python train.py --num_hidden_layers=14 --hidden_size=64 --num_attention_heads=3 --num_key_value_heads=3 --head_dim=32 --intermediate_size=256 --vocab_size=1272 --hidden_act="squared_relu" --norm="rmsnorm" --norm_place="pre" --norm_eps=1e-05 --positions="rope" --rope_theta=1020.0 --rope_fraction=0.5 --qk_norm=true --attn_scale=0.177 --bias="none" --tie_word_embeddings="early" --parallel_block=false --extras=["some layers without attention", "shifted keys", "gated attention", "normalized values", "a norm on each head", "capped logits"] --init="uniform" --init_std_qkv=0.0445 --init_std_o=0.00686 --init_std_up=0.0445 --init_std_down=0.0042 --init_out_by_depth=true --optimizer="ademamix" --learning_rate=0.00115 --beta1=0.9 --weight_decay=0.098 --lr_head=0.0189 --max_grad_norm=1.0 --warmup_steps=467 --schedule="wsd" --decay_fraction=0.305 --decay_shape="linear" --final_lr_fraction=0.0 --batch_tokens=[8192, 16384, 32768] --max_seq_len=512 --doc_mask=true --train_tokens=156300000 --max_steps=9064 --dataset="wikipedia_en"
Each number is 500 + 25 x the weight over its row's rms, rounded and kept within 0 to 999. Layers, rows and columns count from 0. Numbers have three digits each. The size before them is the row's rms in percent of the matrix's.

# layer 4 MLP down (transposed), 256x64, rms 0.228, rows 104-210, columns 0-63
095:486509490508501482509496481499505528476500447532514496496502471518514532503520505515493489464517426467483463507501448496484455492519469522516498494490545500519459477474470478467460550532503512
113:504499446489569497505514478481497488482529493527490540471519503494491512533471490486511490498468479466511489491491503504535532490478484553463511492479438487470468500515534551504511502457489517
108:520458539483500503520485475472447493482461506543480511481454470513506529490502498544476497487527530515499479482544508480520461468530511501521470477514517506515497510523516467451524516499446494
093:517505479549454504480508533502473525474523490512534502485511514480457500518497520509483461493471524487550493540487461546497521502517474489471513538514493469517472506497551494545486449508488504
093:525488477522478509519465493494501534504498489506515504493500462459537517508477540526484515457488542492488490467515499548496494457505508533524429472491480492505506514497500496452496528478431497
082:494507519492541540524508510512493481480522543465460484471524529462476504513505461517507492509505510462568460461509483482461497501462512531485500520538501487456503468510492488513498469485481536
101:541533509513483493513490505484551481469486456502486533469480494470538463497501537453491496468481492496511522491526494462470507482494496545533505494512501478492531479492517509564511566490502504
103:507533506499501479521531455496526497522509509498523495485465448502527481511542510502487538499472510520476538495540534541558502474502501486502452508476493500486499447521461525526508469471490529
101:488522482501452436472505506531501441560474501514491541487516489456494488484482491519561467494492469502571535521495477516516485494513511493500497510486487510528485501518494506509527487503518494
121:537538501529506513468443493549505514448484528513506499524505525496497484519462530517479476530496466497469444500531513553520507491502462539460512468518511519478501479490497495491531503513496513
103:472527477524513531508483515522501547506505524456501485522484528476468504521486513506476517553469471446515528503501519493545491543516498466493541522518468513457517472467512536514502473528514484
124:523526451524510526524492527507529483492524484535461497546480493512505512513529501505451506504513477524500500487488440527453500531500546504488510460513498548501504527460530471480501537506502529
112:532491497485485483479515548513487525529462511505517533458497501464489509495502496500494525505501479494503541508510511498508564526532534465513478499482500507539556518538513506472525537450553495
113:495459471478562456485501506488487507535454550494492524458503475502488488503464521493523501484465474524502476536487500548450524482494487493501517470485468494484487476479492528518499529468528479
120:512501477479462443504460504498484483484470522503525460499528495501495485503504537538518501487496456507480506500497516478492549445521502468459499482486501522542472522523486525545500449482537519
109:497480566477561487484518443505506534512544506522497450524532496499512483524478501507481494511558492524533539490491476495506473511500523508490466478491507501504501469533507484532501454491498521
097:474493515449489507458480525537483495534508530522545527515452480527495501485486556473491527545510526501463477497516493486540465510511498488481490497472488497461483464504485496486534523541485472
103:472510491487486500515496494470469497482498491490512460473521455476532502572510514512478512498467502485488469509506495496508459499534504541509488482561511501461470477503450446475458509478509515
079:488443493493440487468506520570499506538477456485490517516546531470456502456504495475477522542480469520483468466486523500483493495507501498503493514491515508498487480482489507507481523512540517
110:513502492531507518531569504495488491500507493518531484528484463494490507522496523495531521474449502512524520511509482484513585515491560529469513468486494493482493488490486549476510540524495505
101:545500478476554512519545526495533527472503447496527497507490472474545515529511509487508487489472485469528500457508494463471504477541521545509482500512470468466518491509509516485482494503453483
114:493533516465527476490544521490508428513457503496525492495531481486535524496550511495448467473478539488519524531503489497489496442484484500494494457477532474504508498497507502491519491500495457
111:492529497520526550510526508526515487447476471480487520472479472495489507527504507487487512571495511499516488511514513519490523507497568484505558470477492480524480495507496510525499563457512498
109:478482488508473485460508464500502555485466446516500525462511492436478499492480490511512481507498506488502463566518520497524458488535494508534471495487506482467512457479482496483534479511520507
110:481502510462483467489458472509462507517499540526537497486480502476478491492519490498467522485527543502487453508489480504475464513479477509463457548532485564484489488481501458525505538508492505
104:505514505497501510482498460537474517495502509511478477497493478465507543467478525489504494490506602461490529518472470521477509519470521493497538506505477502485543445510495490492489542476510487
097:490496464510507492500513515465511486541475512522520492520497521490485499537504524485511444529517517493463538477494454512448511467480502483522543497504485496515512501479516480546474567519505445
092:503513469527568473534498534523504491487492521509490500499504457453530502512519507464453483502494513515498498464512438492512511468534535502474509496481503491508503471487514482474487557541470478
106:536504450513499525486501511499474513508481521474484500485508438486475491481478547518481500436507512573495511473493525503496466532469470523488517496507452506476449503495485504487510516505530495
122:500500514507502499514508513493526495484518420488499521506474493496492470530536485538482456534515530516541498482458468510525528506482473483522519509514516547507542471540506493492483499532456459
095:509531484485490541549491461518508493483526505512491469480465529471496497500510535522441491498516440485505571499495504476523504518506506502455526479462514459483475519510493531503480525501473500
099:437514495518495483493483510515477493451540495537495528481508452508460489492483516527472497466471552506482488538484540466504518475476511501472508486542475493495528476526506499522554500497501528
083:504515467481513495519548507480512505546500575489488499501517471469521505473495484470529498540528505513508512485491492480521487489504550477513482524533509490494479435501479533508531452507497546
102:479491453524492489515471511500486511494527536473494470511483434515453526503483512506509464450490484477480514473525431518485475527503511501474482483485527509515486480518557467475480519507481492
095:539470509480456489518497477498491518522467485494517517493484519486510522510492468481514505467539500520495510537499518483542450503505496520509507468501465497485481512491497517509464572527423461
110:496528496490532470487498515454510533458459483539520506471490466503513507479479530452467472493522528494474466523473497535473488523506533483506480480478467489503514513434498528508509534512464507
103:485528531507526507545491519482489532495503477497525520494503471505494454521513523459484514452504461532505472550476497459522517521485496503480473496490489514530542474457476468543484500535480464
095:455502486495507505498511489540497491496509486513532514503517479492520506518503494462483476487493504513446500523504475484495509506471514535508467495496516498510488465493485473470519624464494531
095:505500487513478530502489462457518485553465522514538499493516469514484549477489499482516529488496471546537508520474540510488492483528478501458510479445469528500523488471530486471512481540503495
084:478539517513520527529508489509524484436532494447521488505491493464467470483526482500497498491510517539522536479525520531532475478473507529497518466527460540525503462465487532483506492506518518
098:497480499503478468482473474497521552448529496491498474495499524472523456535407495482493461538467497500493503512482501480494503542484499488517499465532521493498495524495522501535500476478468500
082:519507523517491514550460499495522521520490489501450525477480433539458504469497512502477492479480506486491522521543495459493494494484484500512484478529515470460506495472535498475532544553494487
106:479487505506471454515487493511473578525522476496507512513496489487536504519541525498468499487501504498492469492519464488537488468455493456503497473548463509496485477529521531509467518485541468
094:502492461548480493489469514489470506486517481461546509514479533473537490547513517461497508483508501494451479471521538527554483510472460489494465502498497506502469499496544490523516511501451487
103:510494523524470526502511506523501466505484540475502521503504465521425501540491528470506515507477536494492527494522497486530512511481494535482491515518489555510536468465496498525534521514445455
103:517491550516492489517487477514490535425508518526516481509469482500474496522478490500509492515483516537475498486513484520485500506465443526484472505455517470511482443506478555538481501511482478
084:499500502526525494447481488479491511471503480498484492489495472511482461515436486489555508453490530503508501513501459483473531497469490480476467487538484478530471498533557514511480554495499491
098:536475508539502484513481482471548480466498480488488492553491476517556504499483526503505470474513493533481493512497499525498458504532455540451494522516505485465482497471440496541487501498493489
072:477466482483501524489505497460516504558500503491513441527495444472515523525506540480468515480499518505485501527510473524515530501450495487525527520457508449477492493524516518509495457472500528
084:487498499469464470494522515537480499532469454507510532484513506460512501525512476453516524536505477513490539468502556478502516501458532518502484473460497515487492477468492461448493529497478488
112:463528434494464467471500477523522490485493472537525527509474530480524501464537504505543483483454511494464499527479479517537516511521484504529503481500505464477516479507523443484513472487503509
104:471478488482472473503526489510504461493474484494512483479489458471526535500558555549496487481477555509543523485548450509507497468497517508471502509472522452494507513513513517492501506512512508
090:496478490494515496489535506496499474452483454524540475517447530498506496528528534513453508509537497467513524539485470505499515504510554552477479514506493512516507530528520486463512467507541489
104:483521513518483484518503516498469558516493489531507539490507485470485528509476479490510490490465556491459474473477507533510474488482519458471559509445492507464464512497495486538514487499541513
099:499508508483506463528507481532495514501483524519496504466492535495506461545494521493536522500521519494539494524451462544487531506517504480508514494554507450536460437519494516510468496527481509
113:513502487521469514443531510485515500473520497506470519541472501487504562522502491519504499499473478489519472481514531464474470509514552526534516528452490445469514485508519502558496505513493493
116:479467484501512493522514471497542510542489496488468488466550527451506495536498483508490510486517515527506486480554556505482497470476487470494536513475494486515488506530457556497466485469481517
102:485490527521521511497533521521487496488455504513572509532482491500472462499510500558524496512537527456517501492484501483479508512526455531489537470481509498484488473477511484467453520528473528
098:514439454514540457482515526519488492521566499498475520519482505498528457517512484453490498490515508537526475457479478508491528489485517504514499511504479537514504530465496490521487510465480455
094:489472450509473489480442514518494488489532499493484495496511538475528509537490515551537493509499490519506476487487469536494547478499435505470482520507470487507447477525496513550507503484510479
099:521533510483528501499502521489489501461527543490512497499527473501473508511524517500494492507457554513456460468500534503540473512497469517442489475518482485522468477515533491527517500453550484
111:499537499524467523512474471489523500516528491489526517491524460491515502486511523476467521486530476485507526499492444511477513532535548480501527451502442543517476500476515495523452481474519477
098:506543437514487514469482487467537523499541461500478477523480507508515497525483497501497473518464458515493494532459508483479512488542498521504502497522537513498460476513484473505517529500423488
121:507502502543514459490488530519480461520540488502538522509515522478485522488511458458485463527525495504475519524499436509527470541515505522466501462494493527494526456463509509511494539518502473
093:502501542438510484537497477494484501500465511515534468503526522495434473528471478499517487507489461464515489516513484522514551534517536505515470479524500494487497514546529478509483507505465540
091:525523519524511478521496546510478467519522529550538491519491533479445469490503503502474510519501485530471489465455509508485454505528511459501508529481485560490485486496509529516498462461495495
107:480491486535537507496487474512511549506461475501536456511505542486502481488505535474499465502490520496515490496505497510502497472473508518498502472575440506470489511470473545512548497508541489
107:494482515487510486541484505514496495486522513509517513483486545517498490506499491508511475478533548546485517501499466531515538506476493505494523533522428523549427471487499534502477512472509468
099:470484490474506498498516498526473508506529471522490436501502489532509474520440490463469473490536502512483451521510450488470487524499507525516547478455552503510526479494485489478490488518481521
077:481510509491483499484479510490511537525502510493505529525514487489504493524495503477503522488522451495477531516514524483451498502507494463488509504479460515518518491496496518492526632491525501
102:445512490506506547466520501535492452487524466461517512480507464482501520495519492532480519498536535462543521480491525500482475542471523457475530500475513492491484504502514518467544525510487516
111:524471492533518510508488525520482514478487497533500514449432541487506487480491502516481524502554527500518470525497462496538520484503478542457517513541509513458485481488527504452482520501506521
096:477498516485479489477554504518508519552513518510542510523505449528497489533478484466485504524508533505480531511472516498540482524507502514493477513498473485461496558508478496484557552528476488
104:503474472485498466455469467453476515512487494498494480542463531527509494495482503528519473471513499495506509483506485485450550504537538465501491500514509537484474451525555490505530495530506479
097:497464476482541482485550477532458544510506485546551522516517472486513486475481510501453524523539544505497498505484526520490508513492461523501482515464540520520479521486460490505514518477522493
083:487506509494493485520545494496511522509476485500521506458516537488500464471534522494449494534544563484520501482529491516509496546524483494470486488502513470487455467507462500511511574494493505
117:557491469519470500502509505494493454486512499490527485498463494489531511513566528498521515500492491515499517477525490520503467446519480535473480480474506482533442507472486536471479541504513466
092:508436436509483470454527508523481510544522499479559498543519537498438468467480479482477522513526513513508498466499517509482456508499486487502495498513492517476485491507484518521500519499502488
099:511489531523489503503487515484491529549444477519510510549478506506501502501488526494517473494521487509476442513475519521485450499519532519473496519495480527487533527463495485482482578465479501
101:504476501510486512491494514527514541548497487519504561452482486537489489503468517509552529511513512486507488487490519478511510514509478456530547511498560491486541483510508484541467501514532460
092:498512485475497514532482475521477457514515466470491502508496510477535497522491473535496491449468493559505542523478507554480495501565448502518530495490488520499478477478461494490471508520501500
106:498491470516500498512522534484476508457505542482497469534481528499479494520523479508493500468486501513480511433516470526491526508497480536504516530495518489473462480488458468464530496434455477
118:510531513476539505437494502531480522496520469469517491518505486503529462525489522508505520523538514475554480516493494543542521483489540525521463498553464502515536504494484498508496455489491520
105:517472485495527520497525488514510479523498522525533529521510478465503518499532517494506493544530478513424518522519503512496536553503511516489566509468509506477505453497467548536495497504517498
087:481513552501433485471501502519471518506503528471471469473504477520437442518516507510492495535511508495504499517512458498487536521502477473486506492515521500471499493548520477546470514478480494
078:483520465532499494524491474523447505496533514468517472487461474477484504510470483499510541444477510466492526496556487493479528474523461487470515484446498476505458519521517512485531516509494495
110:520517519522558496523475461496485520515510498509553556506478540497468506531499512481532498498529482520457511530519472495473452508525528497501538493509510464468542486471486497504525500469465503
071:488479537521465493509516517544489504490469477516460510475512505446436525495509478518497495473461514507506492461495501518451505492504526502494488509461542500448520487487466546511496495504478452
085:520510488491512472472552501512490482504510486511470525519513487526526486515483492481501508549488445493501514543535540511519490551543471497514508484495515509530518452510436498510505477557519493
097:479474470485460501490541542515458565478513510490532454505530480488497487528509483487466472497501520497533508509505493472484512479518496491486481491509504487505482498541513466503505585464475525
106:528530466480464459517487484479485483468522529509548511480469472508476466494523555504490501518491503540506498499479499471503486503501469490566533524537492507499504487497491469528482531491438478
116:549512494497522469518497528429481489505494528541512535493522455514518469507482538473517463505519517520535514495491471511544492472528524511480499489465493535492532504497510489488538553514502524
094:503544526500521475500490539507495545497546525492476447497529468538465482525521536513483485508499515513518535525498450502519521519499503492510531520496543503525498436494538477486474485503528512
106:536530484517578531498545481529478512509501518506524514514494457486532542536501492467499544466498522516483489501491450536524494528483492505454484508525521477487508513504456488493500531511507497
102:496534459505456521517495512518523475525555493510490502511471451477522524501511495489516510508475512483514516502474475462499524519500521501509541539470517561516484461494531463524517541525524465
099:508524461486501537497489537521416472557513478487507530499469476497519513500465482488524484538496471476489480482499507497516544498521461501481470514480516484511486509520539544490497490516457501
114:521493520501505468466497543520521493503488462522521523500473441491498485453536554521487477478519494533514440501519518515533509491472506529466513518517480500505455465489493552508494513497481521
119:490505502511532485490511489480485550495494520524493536522505528481440478495475481494505514484524510492536548493504521486536518489519471534476480492490489454474518494501540459515461489479425474
099:485483543505532536496492510507503473499477508504586498451494480528469475498508527509519525494489534504519510446505495493491477489522492510495476475507517508518493433509501526537482438485518498
094:520498487495511421493486503456506533504498512518503484484488504460490435516494470508507470466495500520456493493504483515419501495470462487469526499504529506473499516482518482519479541485487503
102:552529474511539487543503522507460497497523455504494514516495474495519497559482493469495484523515538517514480507490519552483460510496537505480536477497493509538473530517516494461452499478476486
105:494495554452514519480498507488498533523463506504501445512507496495466510501506519432486496477468525496511448486495486522493447477554507484480501528471498487482515458518528505508479491466523520
109:480553496495511498474543524518503515523489491491482503470507453455563497492514499498501480545498494468498533489540478497516481489547494543512494487513526521553538492506488497478494481549466493
093:520505494518457473510506471497502463498492522503468465518475511501490495491478520529471469527456483493526526473483506445542473536492497542508512535477521509524517474496446463472512549519486516
092:512497477480547507478517470489559494545518484528471485485479489488480502496493495482498501488474490525519498519558540456532474536482494450473472457504532479478495492455493475511501527495517527
086:512522486526439501508528475504485523522525450484524482508500482493419482515517508500481464503489529483533493501488516430493468468497510516512517526527532512457502468499489506539492501478503507
092:490507472477495492522527517489503544546483466540485535504505500492494531493507535470552451493544547476500481519532475549483522510501465484520486470501511474517511492550510482481478524517503525
# layer 4 MLP up, 256x64, rms 0.219, rows 105-211, columns 0-63
105:493491540489504494499504519528458520461509515489445493456546474509516514511511479469465530510514540533462539532436497499496516517486516490519484498483524508526476541480484519518478495469492535
106:474504562511537467508514530501511490494479507457463446492515469498501480528515481452541501508510493469546492508512492530489516482466545486456512479503518517473532538514499527497532481482481494
098:458450507516482498527518524524530488484523516492494461488533482514509463512470512483508501475473527471517484502505468556482541494494495466473530510499546511477519523490530529538497465552494527
099:534494494502541516507496508528490544490495499493508485487521490501506481482486467445539545484469476483526518510527494466499464540512538520460525471518513424495536512518528489477520481510474510
094:521469483536506461495477481466483485480463514485493517537502454491545512496481515491487488477465517476442528508472510531513491474506455535545508527459504497527484514537486479491473496485470467
101:489403486485519502487497503511502521520499474490473499538563468522498517475513504478536550474513525516526494490492513531519456522493493489514490506518494522455486532539480528481490507504510512
097:521488529543499504495488501502476524498543504498469511468502510477521533445510470466561525509464518489488465492524518476512463509547515538530527499536522496514471526527477488521510504499496549
099:486499520532523488493525500484514504477476517512435488474521500469538461502488477470535559541509528529504502510538509506511440507500500471531518496498499521488483503516524501453527465495453487
109:439481507494507500448477523527499521448499521462511488496489471503508499447536496500507488498511519496523509470470476490495513505480509511503463518496506473497507540518533481526465432489554471
098:514484535473565469532533525492520467479510494475484503489513519512531528476509442511492468456517497517468529464455489506492534518523513461497518534485472509453479513480508481519483489507510493
116:475487490515545501486472464499498477482482488496475490460482503511508508518499468441499487503445464472503523534518534456538511500502503454476464518516505477484486539489498480536541476465535505
101:495508539514519509495480504514525501472512468445444475499520461510510475477556467511526489509516487524469488516496494498498469493509486427471457530512488499523485533506488441491476497498500501
110:448484500533568533472469495497449487481518453499493508477487508514514502493529470496496489511479492454531500467488468501524456500536504468465529541477487494505471514484486525507483467511518484
115:484466495521514496546484536473474517478458509509463500511477543496526475495503443470493496506503510466468533479482484504470463540499479499507484493508517498471512519465479487526521446561491518
102:492493519473527500513517490501497461505495490512440458507477461579505486504516488465492524472495493497502442463516469479487520501453494502488494470481447523494499519511504501491489459516465472
097:457482479485513521493479502494482523500532463471477489503480486520534467454534522538559502517491500491512488558474491550500497530538538481518507488483494533510483518499453473479503477465493503
104:497494545497510479508502524480502530497485514508485505514496530503518506488501439473517519537530476528506485547492546524538459493542492447516505542487518505462507532497471495476522486536460534
091:507513535531565538538496511452541530469485499511486475457529483521547501508468499487530532459511474530514546535517473522496536506497510460511501506487495494486497504526492478525503515501519504
100:510457502507515515542534494457489519494480457500467506500508502529517473519513473520533539492465464521519521507484490499549533484470510527458523499468484518483484529485483520452475510523507557
101:488500478511514521460471544497524479502484444493480491504534526492530516485456428494528481479451481464477459501492515488529489513469505519538517487506525515515514508499520490550513466515517497
110:496454515502509527505494470484510449510517512522451517480496497528525488522493491508484496503452540530469459493449527512550480517488475504541531510446513478484485508483503446506490473517507499
101:525493491510510495484460490518479494515476497486483492524519520515515517519519495507506529487501480493486534471510556522529523483538509537534514500508509526484512575505473549568549465504521508
109:500489480536506481518491534462503457511479468496482509470497548491541462471477477499468502504429492499474495506504540497515531512510486508512516499487523445534494518498536499555508478461476505
105:472488490510505526517536521502493501501529509486468470454533481486525438472516481479474491481470532528458480498478523528528483521476502503489482542510478493497538504496512522543478492450552528
096:493481518503487512529496526482482439461469510485481483511483493540504514482462498501495492533497472460526480518487518536516520527483498500473481465520531517459528530577503520480469493534485473
103:465481552503497524498500490523442483526477459501494486438488528537524515497474483429484500516517533505526519501468515485530514526489483531523506506488473486488491519460472517481503480511514463
103:496417494539506467512521506530466493522508492475460508534572482502489517445516466447510514560471485476520503505484525495511502510490500500512501507502493496485491517511490511512481473481511519
104:477501488490510507473492522526544477490465429483472442534470476521520502469504497493562491485475496499521507512498506544497513523499516474548490507473515463504502517490483519480528483461536490
119:481491485483530550507517493505472497523521477507505478543500503533544515441523496495561504506465443465497485523497464518538495507534525518476493545502505489489511518509455516478483479480501519
089:486507533525519512527522536513460519489492524504494490499535509465536494490545493452516520520447485458532505488492478521513476514524516476502549539523519473518524525480534511544490478467514524
106:503480458490520493528468462526471504480499467450510483481484509531491521489467494500511489470488490485452481515459499528482479507484480481507522504463526443498529532523523546536468472534529492
084:525457501511519514480480511485481486518498468504481523475485490573528514437499545473463480520509486539521520527441492502502474521530492507495499505443513493525505509502525498488505502469466473
095:520492477511527496529506514493517464472511491494443465545457513570503494458494528507492473470477473444477506503488492517469511506474521510540509501500517517505507516490542521494516450490504467
104:499472536478514488533450460493532479448528460478467506492510469543512538489525500507528513473527491504523476530479510466467474494499472454471520509483471506531487525529488518495463494521508495
100:473492510537505518487501539482494485514508474478490488509518452516513519526505481499483503482444533541476504501508480517537466470487468468486462485508504518523464557466473499558480489462520522
101:503499504510493523467486509485480499442514502479477486503542468510533483471461485456536540520489541485451502445478479476524504496478499477525508544540492518475531497506488481497519489510493451
116:469501487513493453506523524503472529497486489502476498481466500565532559490483463539483487507484494474464477499472536487501529504489546465519486493488496497503479537492499504437544499472501506
099:459478476546487528474481471528496546483467469489503480503463458517500503462511506494483489457458471460458460484514497496536497482467489499477534531505477508492498515493519492466511449495483492
089:473483465489502527526491475523502553460504511435453481516508497518495451514462475499461505505498457441514498492472515499500497484538527449519512526488492464496485509492468515504522499508486504
100:500494484486563463518466481527524469486500497511467491474489498513507467513520501491529535474459476500492491491549478464518466535478487524461519535521465470452539517491500511496480463513519516
090:453493486480499519503485479539484510519524447487491466479536501508530495509467456469528529521488525544534461526478509498550469512492503500470517520525468482487507522458547500510517504502501534
118:465498506537522471486464509493510496461525494489494447518514478523516480493531475450516470529498517476439524482453507506530460473468467461513510485509503495454517506477516513507491475520474512
103:463480522494514503540503526512518544497485487498490512447528480519511462526468501488475552467501482491490484469488518497519505492482547501512471519510490470486495502463505539476443443539490477
102:475471532492498521527491484494497486502498544450499458479488487506510475488529493480527512487481529478518530464466524500497488524495520515539463563490492543455490526502481527513527502544463468
097:461482502535548532506491484496513473508545514471514476490518545509521499502555518531495478526486477534516491491536478491516484467522536457506495502486521526492532520469477497478507431513492523
096:459472517494517505483515535492525529494505534538493481528498486526510504506476451492538511501471522463500550536460521460481489477478545499553517497508498440505506517482500492528487493468520524
093:520485526494546513522467525503471482480455491452510460503523517505496546514505498540479504508478484457538465495511541509507484521503495501515518470501500513482501559514532475505473453461516534
081:517444500495525520551495495435543491530485518500482505568479528517510491492478524491498481468522486499488495504545506503548493510519482455482497513483524459509526514538489473529479506486481503
086:494523494487520502471470489501495468492516503450485461522499528514522514512509444537493547488489451517539464531496517498500475494519501534498494469545512521475557531546531501509495490527500526
106:492462515514533488529522519511488460469504544514490505465522446501519515517461495518509529491462469558537492498535499461462479493487480520540468497494466505511501523484505461536493490482483512
108:483509468505529497510471479495514478480462495499469514452524448506511446508495498470491499532458439519497509529520538496522527486468482477492473491508477505483528535529480516501544481472477531
093:482465532469495478521508474454484497451491474514483484531500497520510546522499484478463507469534469516514511478478489517518543541506505474535487558443514481485532514523514511502499478530518512
101:474490505496500530493516472460493520479469511496432511519550450533521519506493493496492540490517498526512510520506482508493439490468502499471494520483509553471483497513533476457543493530475495
101:515493536506528498525509500530473477469448494484489519499492475478530516509499501444477537487471450493476481540506516492524473521496491494475495542534496491468540526529493455519508501564491510
098:504479506495517521547469473507487454513516538480481463512500489505524498466428500522500522512504525469478457527513514475496460471537496513509459460483524489514513542506476514486500504538468524
110:519477493529509476475462496522509547528529533488475506486500477518540539524476471494467479539488482499495546471490538474495506513535503497536523538492501518463533549489497517514533490548511514
104:489490543525531520519469471473494470488501487463498508523461498514526490444488481511516520514450534501510503523499487465495453486497539497473458475493529476480479512522531560512487496488482541
095:514486502558522486504507511523480471493490531497491511482524504522541550483492513469545545466489557505511548456534456484500497521500487505486492495487531517528513528513546521473487490522519482
096:512488481494472475489486470568554475501529450490473479472478468516528478481479497485509502484458475494524481506480500512503512531500486545488482500470536492444530514471492517472488487468529483
099:490474526502552500515461493480517490492507519520484483527489476517522526516441499541459514544482482468535528460487471502545460505513487518479486468500528533443487520508509512493476486483511493
118:492488504504511522534501457461462538506498471469453522487521485548512489499494446451469505482472479517499499537510496567521498524496511488462540502502476467490505513476494537491529477492501498
096:483513478500557523524476491495516494516504506438472464489499521509512510474509425497524487515496481483515520487480473519502548521496536460489466536469478510473491506510519542524469458503503493
103:495454491533527494503506505444537530498493456505481481484523491508541469479519489441538495457476499488547510528531541499509465503507496487506518467509528540507480502524476503498463491527488476
094:460521473530526542495479513508497485505526486455484480550532516556524484512530481515467480522461547494520536504454516531488512516502475511472512505460530497494493537504468482478529500482508509
090:528489443490509526477507504546554485470508500506489493497493532510507490438464482513515514486529511510523477487495536534520480529480527474463464513504467481476547542467506494484526475493514520
105:493479531535505488493484527478473467511521497452463445514476500508518528493495513545530488513489511572497493489475521441532490475526480489531549490525479498511500526486474496477489493529505517
101:458487480487525522445517550499479519497498467461499508515543535502529509515521494498505477473512529524479485467495524489510476448502460538520510488457519492472489521470499546520485461492475519
100:456482488491510491487478537519475466502506486459479507524491500518539519529505485475531527435512515520492541525483473550475499542494478492519493519451522474458546509505503510473498486465511513
081:510464505502513507489491485480491482516561525444465479495475542508506516465490507516524506519465470502503520469549524478499478497438487535482497532471489519513544492474505536495486523536524484
115:512454477503518461517501480474495505480489483480497489519500467552508516491466470524518490433501496468470494511493515503484508526464545532533530548503574500514492514493503512473526505516476501
106:508478479498554473513479507464510480502514520485479464488514496505509462522557497504482499496469503503486569446503486486497507490515518461485550495433484511482494540516516490510509493502548501
107:512466510544499473517496486508474469498525511470504511480493494508528469471452499501504491497490530499461518493481529530527492526459482467522496520483464476434504525446479495493453494476529460
100:456479477500536485532510473479502500483516514506431509469495496504521465512475490493477503502470519488480561500462533492549423500474485486470484509496529492471472509488524493495481486480483500
103:505470493532534464540495525518508465437540468517497452500504513488528463469529503510485517507512491452487510519543524504475505539479490530500516486491485457492520505522505524541472497536519502
089:504508539503497519487459506533505457522490494480494511522523522512530529483508463515512540471470494516525508539494470514541520507511474462527483519539524470463521499548449553510494484471497493
106:484500539504499502492511501528495474524505452503477504464487495526515534497496464477512513514463480467525533438456524538509482496469439503510505472503520472491512527478501542495494467501537457
098:476464465538481527553483514514471510519480537500504501499511497553523520545488512512536491536498479502522522514480495476479492487498492482506497496468503518528522523509506489518474408467469504
100:492512512508551474524490483537515478500548525517486473455538451506510455468537508468529514510494476487469485499498535470501503507492478514546551490493498550505518520496505495475481493479454508
096:469481504543499491518475504490462476468510548472472498500474511513499491526481491471518566506491527470465448501485525519503495502480523480481487518520520517450503505532550522531461470517519492
091:468507514503495491493557513488473541490492459505488453509555507486535467521467497476492516512458486495457481458494522514475480486521483514517509533518502487482512517456506502504533499508539437
104:465473516481507494510480499487500507455503496510480528442506498524520507512480496454522541525450456451495523515523507537478509482465480521495458485520536502501506516437498480506518484512468527
114:497500500538529520476512533528441520498471464508491474501502472517513501527491453511492510506453467451527493491460538551481502496509510530503506503475493506515517514471541545502508450480508477
101:486513516519521556540505480500472493480466487462470515522496506526521487491523458505524524530491504499498494529465515513491503445456497486467535533499531524526526512473522517447461481523510529
099:453487528515503479463501531465506529510496498456484501487498474546504470513518471510507493542520527486486490539514490519485496518520465513503443498445479525447514510536534495539492468503506512
080:478505503539524539524490489479510488453445530495486454522521500475498480493542503501498541523517519523528477480516457496482514475467484505478513530462494506510523519453488516535493453521534476
109:519484539537491480503483491495497516499457481505498494484506470499525523475480509472548548524456495513476525508497500526540493544471492496504521534520535464488554515489504548548518469496500536
077:511463469549481533531502522443486484522524553508494488516484487525522461515505518500569509501500521513511524507509536479481463488512528498522493555510502476482485517543498486534497478474512502
092:496497465521506530511496509515508513508475551485482475525514535481527511515502507516496501458469512515474497492512469539477528496483474527562454529475521496440465507549509496504463513460481511
107:515460493493482497554499508525465508459472508509481501529474528554536460510511441473513526505509469485474476514488520485495481523509534477482499498481478494509524540479515520456529505500456467
103:524480495499491454536468529487473531475502520493499462539496466500520460443467503491539519460506526494483507523500513498518478479508480513546448524506520496500532526507501499502509447528469472
107:510483488506483502532481479481442515497463528513433505447524495493532474516503468519499549536514465516492546499507475519526514508552475510477499510505468488493506530512507529474492460491493521
093:507498520543503450471492561529456512482518489491481442514500499559521514501488512498508486498514489477512530493456484507489470520479499509546541484504545475478544507480516529497504486489504530
108:474479521525536515512499514567476536507487470489485510474497514518514470521499507491497510484491527477507459477456517525515476518475493496499480529522496518515553537494492507509486410510540496
106:484488500530564523514454522520476523514529518505499440494529500488517497504464493521504498513520506506491450449523544542537491503495450462477510500493485528505525522519479505481481496505518461
095:503474479485513492535503479498455524474489475456497494498489536538506447481504509461520471457519498508538503468480525523518517456483494517511458494471507479491534527477522532513510436483507479
114:481462549488498520476471482482474551479485501489460495492497475545504472466478455486523489477486532527455486499515521503525481540483537524502496486470538489486483509526535532491462479480523485
112:507463495524527530530513492442460530460516539463475474532532468506505514492501482537482494451510481469494495523480519464512485506508463533481457506491505506508506503526467513482505459532507474
126:492453485532504544514467515493493480493532515492510482469532514525509526454529492539548529488476486473540521489469537482539482521495501484524519497503476481451490504509520519511472453504495545
102:467498499530500499462507483489558531465495510449459516506468500516500530503508457511516496509499501520503524505461517539460484534452488528523517527463522529440470511481485528492494505488489491
100:510501475508516471497460483520480528514497506497482435506478433524539539483493490525514463504471535458552509466551525468490494493485479497512483471502487473503526520500488503499471488471494518
107:504503528485526481470499512520472502497468533463461510510495523528502486505502489515498522513493514486463453532513539535485428493522545513517469505442508480457490523538491506510460484508520482
111:487492501499520508473508523498522498486484452501505480531506496512548522464537485490465502525464539485477463481480486541531514495494529471517531496479512429470516512530513484552489483495510453
094:444470494522495519472491517551536511479550505524501525480472498500541509511507487490546546491456541476461505465504514502526455504513525501488473506534509505486448490515491504510501480494468477
092:502493495540505467479501507500495476497516503492502514507523500518546511464434493496484479523512537512494509530459495489469540449536485518555520459490487548513509517538501497496461474476485464
100:511489515546499538537519468457483464507491499462488470497527515544503513454462487519512494514461467532496447545497494503492475497514542495479504510528494501494489508505480459536508464463483486
095:468485442507517505520536514495520549481510491513499509517530495532541495476517494494485510516523476522484475487456489466468484463515500529532489545463514516488505508515462511534548494510524442
107:488483516550477493461493485508479547500514479448511467493477455537513522474520492511501511514462531499485490529467459517487500520499499468505531504465492509486522506473473573482497473460495489